From a checkpoint of a small transformer trained on Wikipedia.
Size: 19 layers, width 64, 2 heads of 32, MLP 192 GeGLU, vocabulary 2048.
Architecture: rotary positions, tied embeddings, capped logits.
Training: a variant of SOAP for these matrices, 106M tokens, 3229 steps.
Each number is 200 + 30 x the weight over its row's rms, rounded and kept within 0 to 999. Layers, rows and columns count from 0. The size before them is the row's rms in percent of the matrix's.

# layer 3 attention key, 64x64, rms 0.217, rows 10-32, columns 0-63
118,229,202,232,213,199,185,198,154,212,204,206,201,188,232,227,242,237,186,208,201,191,230,172,209,219,240,228,194,157,187,244,212,127,196,194,221,163,219,192,197,182,209,212,130,231,183,241,192,131,219,244,217,207,278,174,240,202,245,183,251,169,182,197,231
116,161,184,189,180,258,190,201,205,181,167,187,209,145,183,205,181,253,225,128,259,224,179,209,161,225,197,199,215,216,198,217,215,224,188,178,196,238,122,160,263,208,205,194,221,180,263,205,186,195,179,205,198,206,236,216,189,169,179,163,222,178,229,261,201
107,159,215,167,186,118,205,206,168,183,176,169,213,180,200,218,151,159,204,215,161,210,172,209,247,213,192,234,208,203,166,241,185,169,196,181,226,248,250,207,173,169,251,192,144,198,235,224,183,155,158,165,169,190,218,156,179,234,214,228,234,202,166,189,186
109,205,149,202,176,181,152,263,242,234,190,205,178,226,170,215,237,215,205,226,219,211,242,180,238,170,219,200,212,168,169,216,136,221,183,283,190,235,192,211,197,208,169,167,230,170,165,208,214,204,256,176,161,171,205,230,210,178,241,217,182,209,215,141,206
108,218,176,245,251,127,211,210,152,239,249,230,168,172,188,215,170,111,245,159,207,205,211,196,172,210,192,180,242,225,185,174,193,210,174,216,168,218,224,213,176,214,226,231,211,174,251,237,197,153,156,204,249,203,204,227,195,176,210,179,200,224,215,180,198
110,231,208,184,205,243,189,195,161,144,198,172,207,158,212,226,197,159,223,231,151,188,179,195,255,248,181,182,241,196,207,186,222,163,230,231,210,130,158,234,209,173,231,206,273,244,200,189,221,189,169,157,252,191,248,184,189,192,198,222,202,233,224,194,191
104,223,168,121,164,225,234,201,196,187,211,210,212,221,177,195,198,131,214,166,216,200,190,213,206,240,195,153,164,194,159,163,189,140,210,228,145,225,223,209,259,179,192,205,200,207,213,189,201,196,188,262,204,241,166,193,204,243,241,201,229,153,204,229,253
117,207,183,172,183,214,179,201,205,189,158,146,203,247,169,219,214,136,172,170,240,187,193,204,219,208,170,204,209,203,218,163,173,174,181,195,238,212,152,176,235,248,222,227,183,189,211,213,178,219,119,173,268,213,252,235,210,254,167,169,220,243,210,209,185
099,167,195,180,188,153,175,160,214,242,224,212,247,217,142,229,217,170,213,192,147,224,205,221,208,228,195,160,210,190,214,261,242,202,237,181,191,247,221,185,226,200,168,236,210,257,196,209,232,191,213,259,203,239,230,195,176,112,208,181,196,221,199,178,178
108,183,218,160,273,221,237,222,137,201,194,192,236,223,217,143,237,226,156,216,181,148,236,180,234,230,235,166,203,195,185,240,180,262,226,205,168,224,201,183,187,209,159,216,213,168,159,210,181,168,193,155,235,166,203,211,164,171,214,196,196,214,151,183,207
134,156,237,211,214,203,241,200,168,223,207,166,206,218,237,170,194,184,194,198,237,242,102,229,190,217,224,246,222,229,224,203,169,223,178,191,219,188,208,203,236,200,226,218,192,181,231,169,195,221,139,272,234,153,204,191,266,201,226,232,193,200,214,231,228
098,224,176,211,160,165,246,232,230,249,236,184,179,168,148,234,192,162,198,169,185,153,243,212,178,190,200,194,167,208,237,261,249,213,168,232,202,177,188,224,187,244,212,191,223,201,184,174,190,240,203,275,219,148,165,168,203,218,179,216,240,210,170,201,178
095,212,201,201,237,220,250,195,222,210,205,212,209,221,160,221,163,179,235,231,199,269,174,175,207,261,237,194,193,145,194,186,197,165,213,147,256,273,242,197,224,230,133,192,222,159,198,224,151,194,205,186,185,197,195,158,233,241,206,221,192,193,203,203,208
145,146,184,235,217,167,190,207,224,209,240,215,190,223,190,206,204,266,177,215,225,165,229,181,232,135,274,197,216,193,179,181,238,193,252,199,204,179,203,236,196,154,205,217,181,165,189,213,196,234,269,147,160,186,177,185,207,163,251,208,196,230,196,219,239
163,251,192,182,218,206,198,200,180,193,231,175,233,174,205,207,174,174,170,195,233,224,127,203,214,225,140,236,189,154,144,181,166,225,165,153,216,192,197,214,245,185,250,180,214,202,245,223,196,176,156,174,242,257,219,221,221,212,226,207,197,215,254,231,160
132,208,199,203,251,214,169,230,188,227,219,261,165,174,227,207,246,230,202,223,210,202,290,205,209,165,245,113,182,182,200,229,182,219,189,225,182,206,237,221,160,184,178,243,177,206,189,197,192,171,242,173,151,183,220,196,214,210,176,196,241,184,145,193,208
121,252,222,183,186,196,186,235,182,162,211,235,144,256,201,145,221,245,188,206,182,161,217,184,207,187,177,141,176,191,207,245,220,208,205,212,208,156,217,176,227,211,150,223,206,180,186,137,211,228,280,195,153,234,231,197,208,216,212,208,177,180,165,176,237
105,221,198,227,208,126,214,150,218,213,194,178,219,214,202,212,149,213,233,200,258,201,211,250,194,231,236,223,159,214,196,236,173,200,186,256,189,172,278,183,223,192,164,230,248,233,205,179,181,184,167,217,159,241,234,243,205,175,211,215,225,211,248,191,190
112,151,213,147,182,204,207,253,239,178,242,157,225,172,209,243,182,177,196,183,207,226,163,170,236,226,187,230,161,236,197,176,199,177,206,181,210,213,234,226,229,231,231,198,217,177,159,177,153,176,217,209,223,147,200,213,115,198,139,208,194,172,231,237,201
121,165,209,208,230,214,188,239,168,206,187,195,211,154,202,170,228,226,183,153,247,179,189,232,177,205,220,178,254,252,243,207,263,222,238,200,236,123,251,241,159,175,192,144,174,181,211,234,188,194,189,171,171,226,212,189,180,216,181,202,212,191,250,204,181
112,167,222,198,226,193,180,184,237,172,190,170,166,212,191,218,169,235,195,185,129,235,272,194,185,246,214,243,208,211,174,207,268,218,164,210,194,141,246,239,209,185,188,197,202,200,230,207,224,226,194,154,217,216,170,246,203,163,175,216,162,134,177,196,195
129,236,232,186,197,206,209,210,202,189,227,157,165,206,157,169,169,196,240,190,220,199,125,227,187,280,162,243,194,205,261,170,158,210,171,176,241,225,195,217,207,176,226,219,170,231,231,193,206,161,155,225,197,162,166,179,204,238,193,216,208,240,212,194,144
055,198,220,197,262,182,152,175,222,212,227,158,157,244,201,213,234,175,189,150,167,197,200,209,162,185,194,222,187,157,171,245,190,236,217,237,215,198,209,174,192,207,223,258,221,208,143,132,184,182,210,172,219,172,221,148,189,256,213,208,203,239,168,224,239
# layer 3 attention query, 64x64, rms 0.212, rows 11-32, columns 0-63
110,195,202,258,181,188,205,199,205,170,147,223,217,207,185,167,206,214,245,230,152,190,250,210,181,218,199,213,193,230,197,179,199,161,137,173,217,195,191,152,240,233,163,216,198,145,198,160,238,172,176,243,184,225,193,142,177,139,174,211,161,189,210,163,151
125,242,170,141,172,196,149,242,206,180,217,159,197,220,210,210,190,168,148,174,250,170,141,245,208,179,182,204,185,209,187,162,170,231,183,231,220,205,199,164,229,187,220,195,177,151,177,193,135,202,216,180,219,179,179,231,185,219,279,192,192,251,195,203,175
099,186,200,185,187,223,164,203,175,172,129,226,240,227,183,230,236,144,169,162,201,215,205,216,185,187,241,200,200,197,176,211,160,195,222,178,185,231,199,225,185,242,139,134,266,214,223,166,182,211,195,175,185,203,224,224,159,191,266,222,239,248,228,200,205
101,133,256,191,210,199,222,182,207,175,214,237,168,185,208,131,244,196,164,218,216,143,156,197,175,201,243,226,196,214,157,161,196,205,161,193,150,179,229,203,196,148,173,194,201,221,183,180,184,275,220,190,233,207,204,223,231,164,213,192,179,214,204,226,255
120,231,198,192,206,214,193,191,195,169,180,206,258,199,181,218,216,189,228,168,288,215,187,195,171,182,151,218,229,176,173,204,222,281,193,213,233,267,168,174,235,179,252,171,243,191,215,232,212,217,174,192,191,211,253,199,244,238,209,213,207,140,212,205,205
101,230,196,256,158,219,238,214,231,159,232,198,169,186,229,221,239,247,207,159,174,202,258,157,189,170,172,160,207,266,222,196,192,183,199,220,243,193,167,140,159,161,218,196,231,159,212,202,177,191,183,164,195,216,254,198,242,177,207,195,213,152,191,185,204
101,160,208,198,194,144,192,240,184,159,194,178,149,154,226,223,190,137,170,175,208,211,149,192,249,231,182,180,179,222,203,235,238,202,169,149,255,216,231,191,208,178,195,181,233,239,202,182,193,148,191,249,157,230,183,183,196,244,197,216,255,206,223,216,192
111,211,170,171,181,237,233,233,238,214,204,187,198,191,203,169,201,214,210,167,251,183,155,168,196,172,175,247,191,204,219,196,190,132,205,213,218,212,181,248,290,210,166,146,153,187,210,196,221,239,255,206,224,210,199,176,225,180,230,182,168,213,166,189,140
107,183,241,224,176,158,147,203,211,210,175,216,202,191,246,239,213,200,237,187,235,209,176,255,220,160,248,241,246,217,225,251,194,201,239,203,157,186,189,204,191,171,226,157,152,183,192,196,205,167,179,223,172,170,234,222,248,195,161,267,209,182,151,214,199
102,248,195,162,235,212,178,237,223,241,205,220,204,221,240,214,176,190,236,203,153,233,155,252,195,213,168,220,172,224,220,187,200,192,195,201,136,212,260,188,183,191,239,197,212,202,145,189,221,165,175,192,219,205,165,191,226,274,223,226,197,223,214,216,119
110,188,227,199,192,245,217,221,167,192,254,202,226,182,216,172,208,164,196,193,209,178,170,165,245,174,216,219,155,176,231,203,156,187,237,206,221,210,199,192,223,260,213,209,224,216,194,187,235,195,182,198,322,174,229,158,263,238,227,190,190,206,182,174,204
113,193,223,182,167,215,208,218,279,198,186,174,214,252,229,193,205,170,225,133,265,207,193,227,206,244,215,187,207,220,208,195,193,174,215,191,144,164,196,212,229,215,234,167,157,212,186,166,171,189,166,221,226,226,130,218,135,220,209,223,186,248,225,180,190
146,193,228,192,191,217,231,224,224,252,192,179,228,257,214,180,190,216,222,238,238,188,179,197,169,234,220,200,182,188,154,192,188,220,168,187,236,279,172,196,182,209,222,222,237,258,168,202,175,186,227,186,166,158,185,210,173,233,227,262,254,272,214,202,194
112,226,211,173,207,193,173,152,180,204,145,144,248,202,219,249,197,206,232,220,220,188,197,164,163,220,230,170,227,182,144,229,241,211,196,193,207,256,207,217,225,219,193,162,172,182,239,220,152,213,160,189,223,153,177,179,147,180,235,184,274,203,183,207,186
129,210,190,210,188,200,201,194,239,168,216,193,249,225,214,255,183,156,178,256,239,220,118,224,205,200,205,204,215,208,199,198,165,213,162,181,243,220,232,178,262,190,215,225,213,198,246,177,148,188,189,204,264,246,178,194,227,208,246,229,243,239,179,184,179
110,214,200,200,259,205,209,204,195,176,222,197,233,199,158,284,201,196,227,210,234,176,170,202,222,248,168,225,250,225,218,256,234,162,188,239,211,135,150,214,199,184,229,178,222,199,256,188,209,208,177,177,166,174,200,141,216,216,226,230,172,184,205,214,159
103,160,249,133,202,189,168,239,199,153,221,211,189,228,188,243,229,241,203,164,129,209,254,187,186,220,179,206,253,183,235,180,195,197,181,170,191,230,233,220,233,172,195,212,246,169,243,183,204,220,216,142,205,199,199,253,204,190,177,186,206,236,160,200,166
118,190,214,159,203,232,180,214,220,224,222,245,125,175,227,220,200,181,203,229,194,257,234,118,233,194,187,217,255,188,184,167,139,172,251,174,193,250,211,205,181,221,194,212,190,174,205,222,214,161,187,194,183,180,197,249,183,185,183,205,236,169,198,153,239
128,234,176,203,177,180,191,186,204,200,180,187,198,214,171,217,153,208,203,253,268,181,211,198,170,158,204,277,123,212,182,166,233,231,199,197,201,216,217,141,172,170,208,233,238,166,202,198,224,230,188,187,178,194,178,173,187,269,139,209,168,208,165,202,208
106,218,240,168,193,220,216,229,149,274,157,194,240,200,208,226,279,165,211,171,217,217,216,190,209,193,201,203,245,168,250,125,243,252,175,218,206,183,180,177,179,193,186,221,194,197,185,164,192,182,213,178,212,243,206,197,201,186,140,185,217,204,243,184,234
134,240,188,185,214,189,212,205,228,167,227,238,223,186,172,186,165,240,175,226,197,170,246,200,216,189,209,200,187,189,139,256,200,178,210,197,133,141,194,214,188,210,204,238,146,199,199,222,229,139,213,174,185,217,225,262,165,207,221,181,227,162,176,238,266
062,231,198,198,196,181,133,217,224,184,207,236,180,224,162,178,241,203,156,197,239,186,223,196,242,145,185,266,221,178,210,239,211,226,161,184,187,243,190,182,268,219,217,217,244,182,182,165,198,237,180,218,220,213,211,162,253,240,241,189,219,194,192,191,257
# layer 3 attention value, 64x64, rms 0.218, rows 0-31, columns 0-63
129,225,213,159,208,197,199,240,245,161,213,291,173,224,238,185,198,174,237,195,160,207,190,194,211,203,206,194,183,179,196,164,228,189,174,177,202,188,180,222,180,190,188,200,170,237,216,252,140,264,197,116,205,194,192,207,171,226,203,179,228,197,247,144,222
128,200,204,180,237,231,250,206,166,148,243,160,193,196,126,187,211,233,192,155,228,183,173,177,193,184,228,223,177,210,187,227,197,215,205,204,218,180,237,203,235,215,229,194,167,134,217,196,260,225,233,178,146,209,263,165,189,211,152,233,190,193,219,216,240
134,226,137,153,214,178,197,243,213,200,214,184,196,177,187,193,211,240,198,185,236,223,180,233,190,225,210,177,179,247,207,154,228,159,177,229,259,231,197,181,228,139,147,236,205,151,210,168,205,190,216,141,231,221,185,258,202,178,187,148,185,181,236,191,178
115,209,185,172,186,208,214,230,145,226,229,186,229,215,226,168,182,197,210,205,193,230,200,225,253,151,198,196,160,179,209,172,214,265,183,169,210,173,231,235,190,205,274,248,185,185,155,208,144,200,246,209,203,188,221,207,210,158,216,230,166,121,236,187,177
117,166,247,217,250,173,236,204,220,233,209,179,202,261,142,173,222,196,175,273,151,229,210,212,216,197,219,176,218,226,239,194,185,159,186,202,260,164,136,232,222,182,219,212,185,194,221,235,185,197,208,171,224,188,211,195,193,194,128,195,205,233,240,215,186
128,154,175,211,173,189,187,187,205,273,230,191,203,195,167,185,193,238,220,249,204,188,111,255,214,203,191,253,229,212,173,278,161,178,198,244,201,252,236,195,217,182,216,198,213,199,164,228,166,175,186,181,178,192,202,194,193,212,228,194,228,233,160,170,211
131,186,245,268,204,228,159,208,167,168,250,216,195,196,208,204,264,185,223,218,218,187,174,213,204,245,187,248,191,175,198,225,246,221,229,192,196,216,190,197,198,182,216,183,189,181,254,111,140,214,230,210,203,208,190,189,213,170,254,130,198,213,224,208,208
124,174,182,135,228,206,146,201,211,200,146,151,241,175,191,156,227,143,246,230,193,188,241,175,176,211,243,177,181,238,188,171,173,197,212,263,200,213,188,215,216,167,164,149,182,222,238,185,247,182,186,170,184,222,225,182,217,167,168,190,223,186,210,243,202
114,203,262,211,159,230,210,212,207,219,188,230,209,200,231,243,254,124,205,195,161,211,198,211,154,226,224,187,177,191,218,157,210,216,182,153,175,252,229,172,174,188,205,207,214,212,176,228,250,192,215,140,168,212,159,204,221,187,164,195,215,259,212,262,211
107,216,238,252,216,194,189,245,243,188,213,108,186,169,209,164,204,175,156,196,245,242,235,171,204,213,194,217,213,202,194,244,143,218,215,158,182,189,196,160,217,173,187,228,184,221,159,221,175,227,244,226,162,203,185,190,142,205,179,190,173,231,226,154,199
126,209,177,217,230,189,240,260,227,206,227,169,168,206,203,168,193,181,139,208,182,221,158,169,192,151,145,177,181,210,219,201,158,220,246,175,192,149,198,224,238,168,222,208,201,177,193,178,169,242,268,236,145,184,263,217,210,188,220,207,218,188,234,184,218
122,233,188,200,168,180,185,191,178,228,159,210,207,200,240,215,171,195,231,173,109,174,238,201,208,231,196,214,182,243,206,203,168,207,200,204,168,226,236,203,248,175,181,153,180,236,239,243,225,176,214,136,198,192,234,254,232,181,191,188,126,197,213,183,163
125,174,221,202,207,205,130,206,238,169,238,147,158,159,186,187,189,202,261,234,193,196,233,244,202,185,212,151,203,199,212,190,205,219,218,186,139,243,231,206,203,176,236,202,204,185,243,189,215,244,141,206,173,195,188,244,226,192,176,182,249,232,153,246,182
119,222,173,170,208,207,227,240,138,191,267,202,192,130,265,240,222,163,224,233,185,169,209,229,182,197,217,172,241,221,184,224,206,212,220,188,174,205,159,209,254,182,185,226,208,203,235,191,228,206,168,147,225,191,182,201,208,190,178,213,238,242,150,255,207
111,203,223,241,199,231,218,235,185,145,197,211,181,204,249,210,223,187,195,267,153,193,160,195,180,225,207,246,179,281,212,171,168,173,190,233,199,182,205,194,168,256,172,165,187,167,215,216,220,225,204,160,161,168,172,204,210,178,232,214,182,132,171,222,165
128,217,213,209,162,245,231,181,203,212,169,199,191,268,208,196,194,218,195,170,160,150,228,270,179,243,245,251,217,241,173,182,155,177,277,178,203,248,199,228,169,172,201,205,216,255,209,175,256,173,205,247,204,180,201,200,201,199,185,214,186,185,208,205,186
128,179,260,213,187,202,165,196,198,202,201,236,196,158,189,171,166,159,172,203,214,234,204,215,263,161,215,185,172,256,159,222,206,160,211,218,224,215,187,207,150,176,182,173,194,250,177,235,162,204,143,224,186,185,246,221,184,166,216,147,248,197,209,138,182
117,110,209,214,204,171,201,183,192,177,196,285,218,207,192,196,177,242,213,186,237,200,180,198,242,207,219,224,174,232,232,235,199,184,216,208,201,166,209,225,220,192,173,178,226,231,193,160,163,225,215,186,243,142,245,192,207,222,225,225,214,290,226,204,169
127,117,190,211,213,196,176,207,198,138,200,176,216,231,229,255,148,182,141,197,231,233,196,187,196,185,200,203,212,187,188,200,231,193,143,250,191,300,157,217,212,200,210,238,217,234,169,191,189,211,188,189,220,154,165,167,203,205,225,212,229,191,187,209,192
119,178,196,197,210,169,232,204,205,184,225,211,124,228,198,223,165,190,163,194,125,135,203,246,187,218,228,207,162,210,178,206,170,181,195,178,202,246,242,201,192,146,198,233,229,224,199,146,192,244,165,202,161,139,157,244,206,190,188,216,183,212,211,199,166
119,180,226,184,224,220,171,219,203,210,167,184,157,229,247,193,186,231,235,182,232,164,173,193,191,200,182,148,189,235,213,141,196,195,166,178,237,245,247,253,166,220,211,164,263,222,187,210,219,196,199,219,203,214,188,164,234,242,215,200,262,189,240,140,233
127,194,167,229,153,184,203,201,189,177,198,196,235,222,206,200,175,188,210,166,186,172,227,218,193,178,207,179,244,185,259,234,179,124,181,213,172,264,186,229,200,250,231,152,123,204,217,241,152,222,199,199,181,190,210,203,226,160,213,197,148,232,203,241,163
139,187,133,182,187,150,163,226,241,216,189,170,177,203,235,183,160,284,213,185,148,228,188,186,191,238,194,219,158,214,216,194,152,213,215,237,166,178,159,212,208,219,159,208,208,196,217,239,166,183,201,179,228,175,166,188,185,262,193,209,213,152,208,176,249
127,148,188,162,149,184,205,236,182,228,225,164,158,180,251,198,193,186,172,181,212,191,203,211,145,257,201,219,217,240,183,248,161,129,184,147,212,212,212,206,196,243,217,254,172,170,207,189,170,171,192,204,218,227,201,176,155,213,222,160,198,209,172,149,215
109,183,228,195,177,208,189,203,204,245,187,203,201,104,165,189,211,224,198,182,181,173,251,166,215,259,171,210,183,219,140,146,213,205,186,207,218,218,174,185,202,239,236,235,252,213,194,200,173,244,212,196,179,194,116,223,194,167,228,189,229,189,218,222,239
134,230,205,203,184,198,248,213,205,165,196,212,214,260,161,177,236,196,174,169,185,214,231,177,194,226,170,151,251,166,216,193,171,218,185,202,261,151,159,247,170,165,176,177,158,198,169,155,192,181,231,163,211,178,251,253,222,194,204,247,216,238,209,214,227
114,213,214,198,123,194,201,141,202,199,147,184,199,209,217,253,111,200,150,214,204,216,208,205,227,226,197,207,162,243,227,187,196,211,198,207,190,277,205,213,224,214,181,206,200,242,189,224,254,182,228,164,233,167,220,174,229,198,212,193,176,178,172,209,256
135,247,182,208,174,160,241,187,210,214,160,202,241,154,152,205,177,182,198,211,213,230,203,165,189,214,197,214,213,172,227,214,244,129,227,197,195,239,176,191,216,160,249,186,173,196,206,238,192,245,259,272,152,173,166,146,216,206,193,174,205,241,204,201,193
139,160,160,173,194,194,235,176,237,173,208,246,225,230,216,217,185,237,191,117,251,183,166,206,217,198,148,174,193,210,194,155,187,158,239,219,205,176,176,197,238,253,175,171,222,218,234,186,216,196,258,196,238,237,202,213,157,196,218,207,150,201,225,231,231
117,278,206,153,186,265,201,211,154,189,181,181,203,226,146,215,158,220,197,174,176,165,188,189,215,189,217,168,206,207,175,179,173,203,210,205,146,254,161,207,243,188,230,224,213,204,196,211,155,220,184,241,160,187,191,213,158,140,239,192,250,240,198,175,206
112,254,192,207,226,186,156,194,194,281,160,183,232,178,220,209,142,205,246,197,168,159,232,218,229,133,205,212,159,167,198,207,181,202,204,179,247,185,184,212,189,198,202,199,237,248,189,184,164,211,179,169,205,224,223,238,145,262,209,193,190,197,169,215,242
140,190,214,210,175,200,219,181,190,220,170,187,261,137,160,192,227,161,263,244,173,227,231,261,202,174,216,191,193,161,168,188,170,237,208,221,154,182,177,223,197,186,178,229,229,173,246,184,180,145,183,204,198,230,220,234,190,210,198,199,180,256,172,173,138
# layer 3 attention output (transposed), 64x64, rms 0.196, rows 0-31, columns 0-63
116,221,191,183,167,150,226,190,197,255,164,229,170,164,216,198,163,218,221,164,144,174,226,134,141,225,160,219,153,185,225,177,177,172,214,222,180,212,202,223,210,181,223,224,222,236,181,215,209,224,244,225,232,199,174,264,220,236,243,233,190,155,211,200,198
119,233,178,203,172,159,165,168,187,165,181,134,166,234,195,221,195,207,193,198,193,273,200,171,247,211,243,254,180,236,219,281,194,209,218,170,228,196,221,189,208,211,213,247,211,173,220,184,140,198,192,219,225,216,263,203,179,189,175,202,196,234,234,182,223
116,177,215,241,167,219,150,215,189,218,209,203,247,184,123,222,214,201,171,214,272,197,182,180,188,252,200,254,173,206,211,184,259,207,192,228,236,188,177,173,203,172,206,222,207,199,162,220,193,167,192,201,213,162,185,282,187,160,177,222,156,178,174,233,227
106,244,198,204,200,181,180,203,196,234,232,181,233,190,230,169,235,227,215,259,196,200,226,159,224,204,129,231,193,185,210,227,244,148,166,209,194,189,242,200,223,209,215,170,195,145,208,215,284,228,191,187,170,218,220,215,155,235,157,149,197,160,238,198,206
106,196,213,196,189,232,221,257,149,189,154,217,196,218,190,172,261,163,178,202,218,212,147,196,159,166,212,172,204,214,210,215,168,149,155,200,269,214,144,190,186,193,231,226,225,193,169,165,166,222,259,205,210,171,221,222,193,204,206,164,191,183,260,230,235
113,212,218,207,174,208,182,213,241,162,199,190,177,189,225,183,259,230,190,230,190,230,181,279,179,282,221,178,241,140,200,164,231,195,202,232,234,259,183,181,221,223,195,165,264,211,209,243,168,187,195,235,189,222,216,197,167,161,180,173,181,198,187,184,203
119,228,229,181,176,199,134,201,192,207,230,208,170,175,236,232,133,179,247,193,212,163,226,176,144,246,212,174,191,254,226,197,175,177,221,225,197,150,172,174,247,171,154,156,191,197,207,199,216,200,178,237,158,191,227,132,192,210,172,189,235,207,196,231,212
120,172,248,259,185,179,219,222,223,249,189,219,198,208,144,211,196,177,178,240,183,199,147,242,184,193,221,252,194,206,208,268,218,226,213,170,226,192,202,193,170,149,199,236,151,186,172,212,161,252,262,187,193,162,245,190,241,179,213,197,205,190,199,162,185
099,180,139,189,181,249,203,183,181,200,190,209,175,223,190,243,163,197,190,230,158,163,181,190,245,170,213,190,194,207,243,231,198,130,230,247,194,225,195,227,206,185,184,188,255,166,173,241,220,197,272,167,166,169,162,213,231,181,209,234,226,200,215,199,135
098,185,150,165,157,174,211,247,249,217,257,206,206,267,211,227,190,238,159,169,254,158,245,218,224,204,225,160,197,173,145,212,162,189,190,166,222,223,172,244,224,220,173,195,188,154,200,171,185,193,205,240,232,202,178,189,183,190,193,180,233,191,201,204,251
110,255,146,230,145,183,194,176,237,167,207,178,216,230,234,185,160,213,141,218,234,180,223,178,178,202,194,177,182,176,138,217,159,183,135,202,216,208,215,198,187,193,198,189,162,187,201,156,182,215,198,161,175,161,180,153,156,201,204,228,198,181,251,205,262
110,123,218,246,179,198,208,211,217,222,236,224,200,167,217,251,202,216,146,248,122,196,236,204,181,190,196,201,209,202,204,217,182,195,204,197,211,216,203,183,161,224,185,224,221,163,206,214,266,234,168,147,233,154,227,248,233,180,186,202,204,194,167,215,142
107,180,235,247,176,254,185,199,242,238,105,196,193,246,211,249,151,242,173,189,173,200,175,227,186,201,187,230,214,213,220,233,233,193,222,190,242,205,222,254,190,231,178,194,187,210,212,251,216,194,184,229,153,216,196,175,183,220,227,213,244,209,205,197,255
097,208,239,190,154,232,161,169,188,202,157,230,227,142,163,246,148,188,169,183,201,226,196,218,216,203,167,193,219,192,197,197,194,115,219,243,161,224,210,203,182,219,184,205,191,225,189,172,188,243,182,249,173,195,221,205,233,143,260,231,203,187,247,209,164
103,209,154,223,241,163,143,181,176,181,178,199,186,202,203,214,165,213,217,200,223,211,168,195,117,212,230,139,221,180,239,248,228,224,198,227,191,201,216,218,200,137,157,174,202,210,210,204,237,246,185,172,242,191,201,227,271,165,195,160,245,199,188,194,197
111,163,237,189,194,167,179,193,177,214,178,196,240,182,212,190,214,162,185,179,213,183,203,204,247,154,188,185,220,217,205,200,185,248,200,195,206,236,144,206,122,171,169,150,233,203,234,239,200,224,165,175,213,99,235,193,219,180,146,206,206,230,219,173,174
117,197,213,191,230,135,242,235,242,262,203,172,196,186,193,154,191,235,223,154,177,150,172,238,149,228,225,206,253,213,167,200,203,191,194,200,218,228,222,209,218,152,257,196,202,220,144,198,223,196,166,218,178,176,163,226,148,208,184,229,216,237,226,184,192
100,178,231,193,180,163,231,150,199,170,218,200,205,184,277,195,167,158,214,147,184,204,231,229,162,197,226,250,231,220,174,191,204,151,217,197,239,214,244,231,229,172,234,183,224,160,189,201,197,180,190,194,174,220,238,225,221,212,245,189,164,213,142,264,227
104,179,197,162,208,204,205,181,210,191,204,189,169,215,157,195,198,195,170,187,186,199,145,216,200,190,133,186,174,192,197,194,256,248,220,196,174,216,213,165,254,155,249,138,132,218,180,202,178,235,232,260,203,188,175,187,193,226,215,183,209,181,176,281,164
089,170,213,213,152,201,172,214,224,200,163,186,256,215,273,256,176,224,196,125,183,183,225,220,221,191,150,210,224,207,249,200,206,203,190,247,211,251,194,205,178,202,237,148,212,229,184,192,189,229,171,186,212,122,198,200,217,181,185,179,162,214,210,241,227
106,170,214,209,241,181,244,199,234,240,176,162,210,281,205,159,180,210,201,218,221,216,168,199,176,185,197,209,141,223,209,179,220,203,215,232,162,170,168,218,189,149,191,171,192,166,270,231,172,150,231,149,199,193,200,240,196,189,227,214,133,193,227,187,187
111,145,178,213,182,255,196,130,201,201,150,208,206,175,214,172,171,239,243,243,144,167,197,215,193,176,212,189,213,189,192,212,199,200,152,160,177,207,185,158,222,231,204,197,218,182,204,218,200,215,149,217,244,199,233,199,187,277,170,168,239,207,200,268,189
114,237,223,222,209,181,216,180,203,175,209,198,198,201,192,161,192,180,135,202,153,223,205,162,150,218,184,183,205,148,194,124,207,208,190,166,237,139,146,211,199,227,206,187,166,214,218,254,209,258,204,199,243,191,177,204,249,152,205,237,203,159,168,182,232
109,137,206,172,194,217,203,202,221,170,187,236,222,186,199,166,209,205,214,187,252,190,240,213,216,264,230,156,233,184,217,158,168,182,196,228,128,137,252,193,199,212,238,163,172,176,190,234,151,227,185,230,202,178,209,229,181,165,172,211,260,210,206,180,215
095,180,174,241,207,176,204,256,202,201,239,170,227,202,146,226,209,161,194,142,228,175,230,187,191,225,214,198,233,209,215,187,288,164,273,200,208,165,174,193,214,209,217,175,177,185,205,231,192,244,196,162,171,261,184,199,206,233,166,214,211,185,261,185,199
118,205,145,226,141,206,226,154,161,199,227,206,195,228,205,146,203,153,212,237,214,174,176,203,205,165,206,249,150,230,188,182,140,225,195,209,199,228,161,247,188,223,229,223,232,207,188,144,219,241,181,227,179,174,193,198,224,267,198,216,153,184,191,166,210
102,171,180,225,196,190,232,197,207,169,198,151,192,215,203,235,243,172,134,210,149,188,111,165,256,194,218,211,201,172,172,176,209,210,232,196,168,193,258,172,185,163,191,194,210,195,213,220,216,262,160,183,245,167,171,195,205,175,211,196,218,221,154,232,163
116,170,214,199,167,248,253,218,202,239,204,184,184,181,177,194,205,234,222,184,225,206,206,129,221,205,241,210,201,158,169,166,203,202,223,136,222,240,187,158,200,229,170,179,227,161,199,153,152,212,222,147,199,233,207,169,186,213,188,223,259,235,229,260,199
120,236,162,217,241,166,193,177,155,164,202,238,243,152,203,210,171,167,199,216,216,174,238,219,249,218,225,188,182,252,128,186,233,218,196,202,200,188,206,179,151,216,229,250,199,222,235,251,168,170,218,171,219,215,243,215,205,222,248,221,181,194,178,252,218
106,186,248,246,141,191,166,188,252,220,160,192,173,238,155,195,250,224,169,166,224,142,240,194,190,183,200,215,156,231,178,228,192,208,190,228,160,250,178,195,223,230,223,186,189,229,217,223,210,228,153,189,207,248,185,173,197,177,174,209,188,253,253,223,191
098,210,261,181,216,127,225,213,206,230,204,184,246,209,203,246,246,181,181,244,180,187,205,211,206,174,187,218,243,156,222,154,211,174,190,244,190,166,210,241,198,245,238,212,190,229,185,195,171,149,159,174,253,205,208,165,167,254,172,229,161,197,175,210,205
122,220,247,217,203,217,159,178,185,263,225,200,203,188,191,246,229,155,169,226,189,196,225,218,166,150,212,181,216,164,210,199,160,183,180,153,221,227,241,185,172,202,249,191,248,180,206,196,218,160,188,209,88,221,199,198,214,179,188,199,244,200,176,176,230